From a checkpoint of a small transformer trained on Wikipedia: 12 layers.
Each number is 128 + 24 x the weight over its row's rms, rounded and kept within 0 to 255. Layers, rows and columns count from 0. The size above them is the row's rms in percent of the matrix's.

# layer 9 MLP down (transposed), 896x224, rms 0.292, rows 325-352, columns 168-223
size [ 94  60  27  88 120 103 111 120  98 111 106 105  69 103 108  20 126  79 110 105 134 100 113 109  12 121 102 105]
[[104 131 100 162 121 143 138 132 154 135 124 138 124  94  78 166 155 127  88 129 136 107 127 111 140  95 124 107 138 133 130 196 169 108 127 144 117 119 112 110 143 122 124 108 104 172 133 123  90  89 129 119 138 102 122 120]
 [116 104 140  84 146 149 156 133  98 133 127 119 112 125 117 126 148 189 124 143 117 161 134 110  95  93 142  95 147 131 118 152 112 151 132 112 121 131 138 114 129 127 119  94 126 135 132 159 145 149 139  98 159 109 139 150]
 [ 95 139 133 126 140 122 114 107 107 146 139  88  79 133 105 114 152 129 161  73 117 122 105 182 122 103 149 142 171 104  80 145 137  82 114 101 111 138 120 138 116 172 118 127 118 123 136 132 133 109 104 110 109 172 118 149]
 [132 129 141 125 113 157  96 172 170 135  70 142  95 103 139 137 131 149 135 137 119 123 121 149 126 121  98 120  66 111 124 118 158 133 123 138 151 147 147 161 117 166 122 132 152 117 176 153  88 111 138 129 104 150 128 154]
 [142 144 134  99 144  82 108 108 167 108 120 137 123 130 127 164 145  96 138 129 128 113  97 117  96 136 126 130 156 168 146 141 124 129 146 140 132  95 137 118 110 145 138 121 121 139  97 100  97 141  86 112 127 102 122 128]
 [ 96 126 133 133 162 175 153 106 166 121 114 125 134 139 121 134 109 125 138 130 147 149 127 113 128 104 145 155  95 164 137 153 114 131 132 112 163 135  90 113 142  66 119 132  86  78 137 141 136 138 149  74 115 149 143 149]
 [185 156 164 101 162 142 160 117 124 131 128  99 139 134 107 121 158 106 113 157 125 135 122 109 123 137 140  84 126 168 141 163 142  97 140 120 129 143 127 177 137 120 136  85 125 137 146 129  75 117 121 183 147 116 137  80]
 [140 167  94 123 146 167 148 148 162 145  98 176 146 109 121 115 139  91  74 152  87 130 111 130 158 105 165 119 107 132 124 124 173 155 123  72 147 108 133 150 138 115 130 106 134 151 110 147 120  82 115  99 124 176 117 134]
 [117 113 135 111 125  91 148 172  90 135 135 153 136 119 161  99 135 167 148 168  91 118  99 110 129 120 176 123 161 114 139  92 138  79 126  90 109 115 128 126 143 100 160 123 121 119 103 180 122 122 141 122 133 148 107 112]
 [113  82 103 129 125 168 150  98 144 125 106 112  96 127 111 141 125 177 124 119 136 150 166 129 127  87 100 150 116 112 118 145 112 154 160  87 125 143 103  89 143 108 170 120 122 174  90 134 105 144 138 160 161 130  95 107]
 [152 112 120 134 119 136 113 140  73 152 104 125 173 104 149 136 104  90 118 120 132 132  99 179 179 153 166 127 151 101 117  99 116 137 135 168 104 155 111 144 124 151 124 147 141 118 120 102 144 160  91 144 148 148 133 131]
 [132 169  76  73 147 119 165 134 138 137 135 116 103 162 132 161 117 155 143 149 151 100 133 159  83 172 136  89 141 165 127 152 128  90 116 146 170 143 119 119 146 128 158 132 143 147  96 130 129 115 101 147 132 104 142 132]
 [ 84 150 155 143  94 150 125 158 117 140 142 150 148 173 128 157 141 136 133  77  89 137 146 140  91 147 140 159 119 134 105 123 142 133 117 164 117 147 135  78 110 116 155 162 106 155 126 126 164  97 144 130 131 148 179 146]
 [125 112 175 172 172  96 152 153 109 163 138 146 109 129 141 124 120 132 120 136  98 135 148 153 136  80 150 138 102 103 121 182 154 158 111 148 187 104 133 131 111 106 122 108 137  96 128 152 131 158 140 140 145  95 110 151]
 [ 90 118 117  95 121 141 125  85 160 127 136  90 124 146 133 108  93 137  91 143 142  90 103 108 120 127 113 121 117 111 145 118 112 141 109 138 123 171 115 140 122  89 144 143 149 130 107 162 133  94 137 140 114 120  99  64]
 [151 102 103 136 145 117 134 149 147  61 141 122 118 143 124 144 110 153 137 161 133 121 138 111 124  88 109 102 177 135 118 139 133 137 145 112 142 102 154 103  98 104 102 135 111 110 134 121 124 119  76 123 151 107 145  97]
 [120 120 110  79 130 104 133  99 146 130  99 117 111 112 144 159 107  79 116 165 141 116 120 124  89 115 152 123 186 136 112  88 113 145 166 112 144 126 145 107 143 127 111 125 127 150 112 122  93 135 137 115 135 145 100 111]
 [ 69 126 107 112 145 101 130 121 142 171 146  74 128 125 150 119 113 152  85 139 109 132 111  79 124 145 143 117 111 135 120 119  95 132  91 182 164 141 137 107 125 122 107 100 104 143 143 139 102 169 105 113 129 148 131 132]
 [ 98 132 131 127  96 138 118 143  93 120  60 124 105 108  98 121 117 120 131  91 115 126 116 110  91 132 157 106 143 158  90 152 110 131 139 176 177 135 141 135  97 154  72 113 136 102 128 146 156 151 116 116 142 150  96 103]
 [137 119 167 163 111  96 176 166 113 101 134 150 163 128 157  86 182 110 112 109 117 126 168  94 146 143 158 111 151 138 160 130 176 175 124 118 118 162 126 100 130 140 102 103 148 114  88 158 130 132 172 141 118 143 153 136]
 [127 140 103 104 188 125 106  93 106 146 121 126 140 117 102 114 149 128 134 129 106  93 158 103 118 132 107 121 117 149 114  96 127 163 105  97 179 111 113 159 162  99 138 119 126 136 126 102 174 129 130 124 130 126 135 103]
 [162 143 107 144 143 138 102 142 108  75  96  89 146 132 154  91 110 153 169 110  89 119  95 113 172 116 130  94 134 139 125  99  95 137 125 153 108 133 157 110 162 173 106 121 117 181 123 128 146 146 122  99 138 129 109 153]
 [132  83 118 165 124  84 120 179 132 154 101 138 136  81 136 150 171  94 153 152 149 106 110 146 130 103  92 121 141 170 101  94 177 110 159 103 138 143 109 145 152 111  94 127 139 145 174 137 141 130 119 114 144 141 125 132]
 [130  76 130 114  89 137 103 126 112 180 139 137 168 117 116 153 152 125 161  88 128 121 138 138 137 129 143 144 100 121 106 106 122 115 169 139 124 135 151 110 128 120 123 145 140 117 129 169 157 150 116 146 135  82 106 122]
 [152 131 100  91 146 155 197 139 172  76  91 115 128 112 166 137 127  98  98 112 108 149 141 105 114 141 142 132 133 136 160 149 128 131 109 144 111 147 120 147 158 152 139 136  90 176 120  89 133 129 103 121 105  99 123 135]
 [161 152 102 131 139 117 143 134  95 142 126  96 142 157 117 137 110 138  80 190 114 140 124  86 144 173 142 130 140 166 165 130 104 141 100 105 115 152 104  75 137 130 114 103 104 135 135 122 143 106 125 108 135 143 132 132]
 [132 138 114 141 110 142 156  92 119 147 122 160  89 127  78 154  98 119 137 111 115 129 136 106 138 105 162 179 131 109 108 161 130 100 139 112 112 126 100 150 120 120 125 124 135 121 185 167 162 138 111  79 112 148 138 139]
 [156 122 135  92 111 101 112 166 123 148 141 124 106 142 108 109  75 111 104 109 139 132 119 128 164 110 112 149 125 119 132 123 117 149 164 113  57 139 162 191 104 105 134 148  95 128 180 111  79 141 160 120 178  59 140 171]]
# layer 9 MLP up, 896x224, rms 0.385, rows 326-353, columns 168-223
size [ 61  30  99 101 105 105 116 104 113 108 113  68 105  99  19 108  90 104 104 104  99 120 108  12 117 108 102 107]
[[109 127 110 124 140 128 104 166 138 129 137 144 128 129 183 138 126 125 133 121 156 170  98 110 142 143 140 129 135 124 137 136 104 131 110  98 155 146  97  94 118 137 140 135 136 118 110 134 114 163 139 197 106  95 163 116]
 [ 96  84 105 125 156 172 101  71 120 134 112 132  83 139 147 135 108 126 113 121 115 123 121 148 114 140 130 136 129 134  65 146 138 125 112 140 157 114 127 125 108 138  99 149 105 108 152 128 155 124 159 104 114 188 132 118]
 [185 114 118 103 119 129 100 126 127 125 103 149 142 160 130 114 112 126 104 178 117 111 140  98  84 102 116 146 149 121 113 156 135 134 141 153 115 112 121 149 154 130 118 117 111 103 123 165 137 141 158 109 118  94 141 112]
 [139 128  83 123 158 136 165 128 133 144 116 100 162 160 117 143 121 107 122 121 152 153 121 132 111 133 124 131 143 145 122 133 132 148 135 130 113 155 112 156 134 108 147 113 157 118  46 125 138 124  85 137 115 116 126 101]
 [158 106 123 134 154 121 124 126 137 172 126 150 115 154 125 121 114 131 108 128 131 115 117 127 144 120 112 126 129 122 105 152 117 175 116 163 111 123 142 113 100 195 115 114 132 125 129 141 123 129 132 133 160 105 183  66]
 [157 101 128 108 113 149 137 152 153 120 136 102  70 103 124 112 133 140 131  98 128  82 113 140 118 147 127 179  73 101 135 160 114 148 152 100 121 169 125 141 143 105 141 126 167 106 157 137 110 115 136 137 133 102 120  95]
 [ 93 113  82 138 135 129 122  90 117 176 125 115 152 154 120 134 167 164 135 139 118 159 117 112 143 127  86  96 140 145  96 129 141 159 136 135 181 134  98 155 106 119 113 165  97 115 138 142 122 145 171 111 102 120  79  95]
 [133 149 117 107 115  99 164 135 150 137 149 138 113 130 106 102 118 124 131 104 130 143 138 129 126 136 173 121 100 127 136 123  84 121 152  97 165 146 103 157 142 128 139 120 129 115 142 129  81 114 133 154 157 129 157 135]
 [120 133 137 118  88 159 135 132 137  97 132 117 192  95 116 145 149 118 118 142 138 139 171 116 130  95 124 137 115 126 147 141  87 136 124 114 101 134  97 130 134 163 138 110 117 195  88 166 147 140 104 132 123 142 119 109]
 [132  94 137 117 111 151 135 118 103 147 116 133 123 123 125 115 108 129 142 127 147  94  82 165  72 152 177  92 122  97 126 140 150 117 128 122 113  82 106 161 168 151 120  85 125 118 143 112  94 159 123  89 113 145 116 123]
 [ 90 138 140 150 114 169 144 129 141 135 138  92 121 129  99 105 105 106 146 102 124  61 158 109 135 136 104 133 100 114  78 142 135 149 119  91 126 140 107 118 124 101 107 126 109 176 116 156 153 145 137 101 152 146 122 111]
 [118 139 113 136 111 153 137 136 102 122 105 150  94 139 122 133 143 113 150 120 128 166 158 135 111 131 146 157 124 151  91 155 119 158 129 147 119 172 166  56 159 136 141 149 143  97 124 141 138  50 166 128  97  75 121 111]
 [118 123 163 160 123  81 104 104 111 169  98 147 137 101 150  78 143 150 107 140 102 141 109 154 100 140 148 109 128 108 135  99 152 165 162 101 174  97 103 129 144  85  69 140 151  97 119 145 107 104 175 108 148  82 113 124]
 [105 107 133 119 139 162  97 115 160 132  87 168  83 131 106 180 135 116 115 188 119 146 138 111  84 112 126 156 124 157 143 145 113 134 137 149 115 150 183 131 173 139 108 119 143 155 134 198 148  90 107 155 126 132 150  85]
 [141 174 116 124 113 111 104 168 132 185 117 127 166 134 136 114 135 105 157 144 109 178 119 143 137 104 149 148  77 139 170  77 153 119 113 133 126  92 150 125  98 155 161 145 144 177 133 120 132 142 132 137 129 173 153 160]
 [111 159 116 130 169 128 125  91 140 112 147 134 120 121 120 119 123 124 119 148 147 155 127 138 106 113 125  97 126 116 144 119 111 165 132 104  94 120  99 153 101  76 114 110 143 150 106 116 129 140 160 128 165 125 156 101]
 [121 121 125 139 105 184 126 148 161 158 128  85 128 129 172 133 107 140  89 102 134 125 118 152 128 131 136 149 118 139 126 140 152  92 162  96  95 129 100 141 144 109 118 171  93 142 108  76 108 121  95 125 150 117 158 143]
 [115 145 160 101 135 123 133 117 105 123  99 109 106  86  90 124 156 134 142  73 117 121 134 120 130 145 110 137 120 112 121 103 170 112 124  93  97  78 157 134 126 129 127 142 134  96 114 141 117 126 151 171 128 108 176 129]
 [112  63 137 162 121 107 141 109 100 138 171 119 110 144 121 148 111 141 124 209 144 133 129 131 149 120 135 149 152 119 137 121 140 143 115 168 160 147 180 122  98 102 138 121  91 128 127  97 100 131 129 113 121 112 128 115]
 [110 113 162 127 165 113 124 123 107 115 130 109 124 128  98 103 124 178 115 147 132 127  93 107 158 132 160 116 150 123 118 103 121 132  83 125 153 121 111 130 163 114 132 130 107 151 114 138 129 165 127 152  92 122 155  57]
 [124 110 123 105 108 120 154  97  99 144 120 158 118 110  97 145 163 143 109 114 139 126 104 142 162 107 155 138 145 122 134 145 126 117 123 136 142 107 125 176 126  91 105 182 108 140 135 115 137  79 128  89 126 151 130 133]
 [ 71 110 111 114 101 125  93 136 115  90  90  95 106 132 119 118 136 162 120 140  98 153 116 152 122 136 129 118 116 142 130 126 118 123 118 146 141 123 154  99  88 102 101 120 122 132 118 128  78 133  76 137  87 126  87 143]
 [ 94 111 117 125 164 149 107 133 161 153 178  82 116 152 122 158 136 137 162 123 165 142 131 120 118 129  98 105 128 115 123 144 123 109 110 109 129 124 143 114  78 100 123 142 123 137 159 141  76 126 118 131 143 101 107 159]
 [127 137 126 175 140 122 131 172 159 127 156 111 106 152 100 125 120 139 103 139 130 105 101 127 111 152 137 176 123 123 120 146 110 142 113 109 132 123 127 130 151 146 123 119 103  83 127 121 162 116 121 133 148 126 159 136]
 [125 138 112 115 140 115 155  95 127 127 111  95 148 112 119 136 117 125 116 153 111 127 145 114 133 157  97 138 144 100 110 148 146 104 116 129 105 152 116 124 135 124 145 106 101 146 133 153  97 119 157 104  54 109 131 148]
 [102 103  72 171 123 114 166 117 118 175 179 140 135  82 158 138 132 108 119 132  86 164  99 130 178 147 120  95 132 112 119 133 140  93 110  79  83 128 146 152  83 168 128 153 149 127 117 121 113  75 139  95 118  91 131 119]
 [111 141 150 147 118 129 142 129 126 134 115 143  84 142 126 172 153 107 127 134 121 133 141 203 129 114  93 101 114 131 155 135 115 142 133 154 142 114 104 103 147  88 146 112 147 162 112 165 142 104 155 168  67 128 123 132]
 [ 92 157 166 141 190 140 156 145 115 162 120 135 124 156 144 148 137 128 101  73  91 136 199 107 139 123 132 153  84 136 173 110  91 137 142 113 153 119 116 140 139 105 160 146 146 135 128 134 135 138  92 124 113  80 106 127]]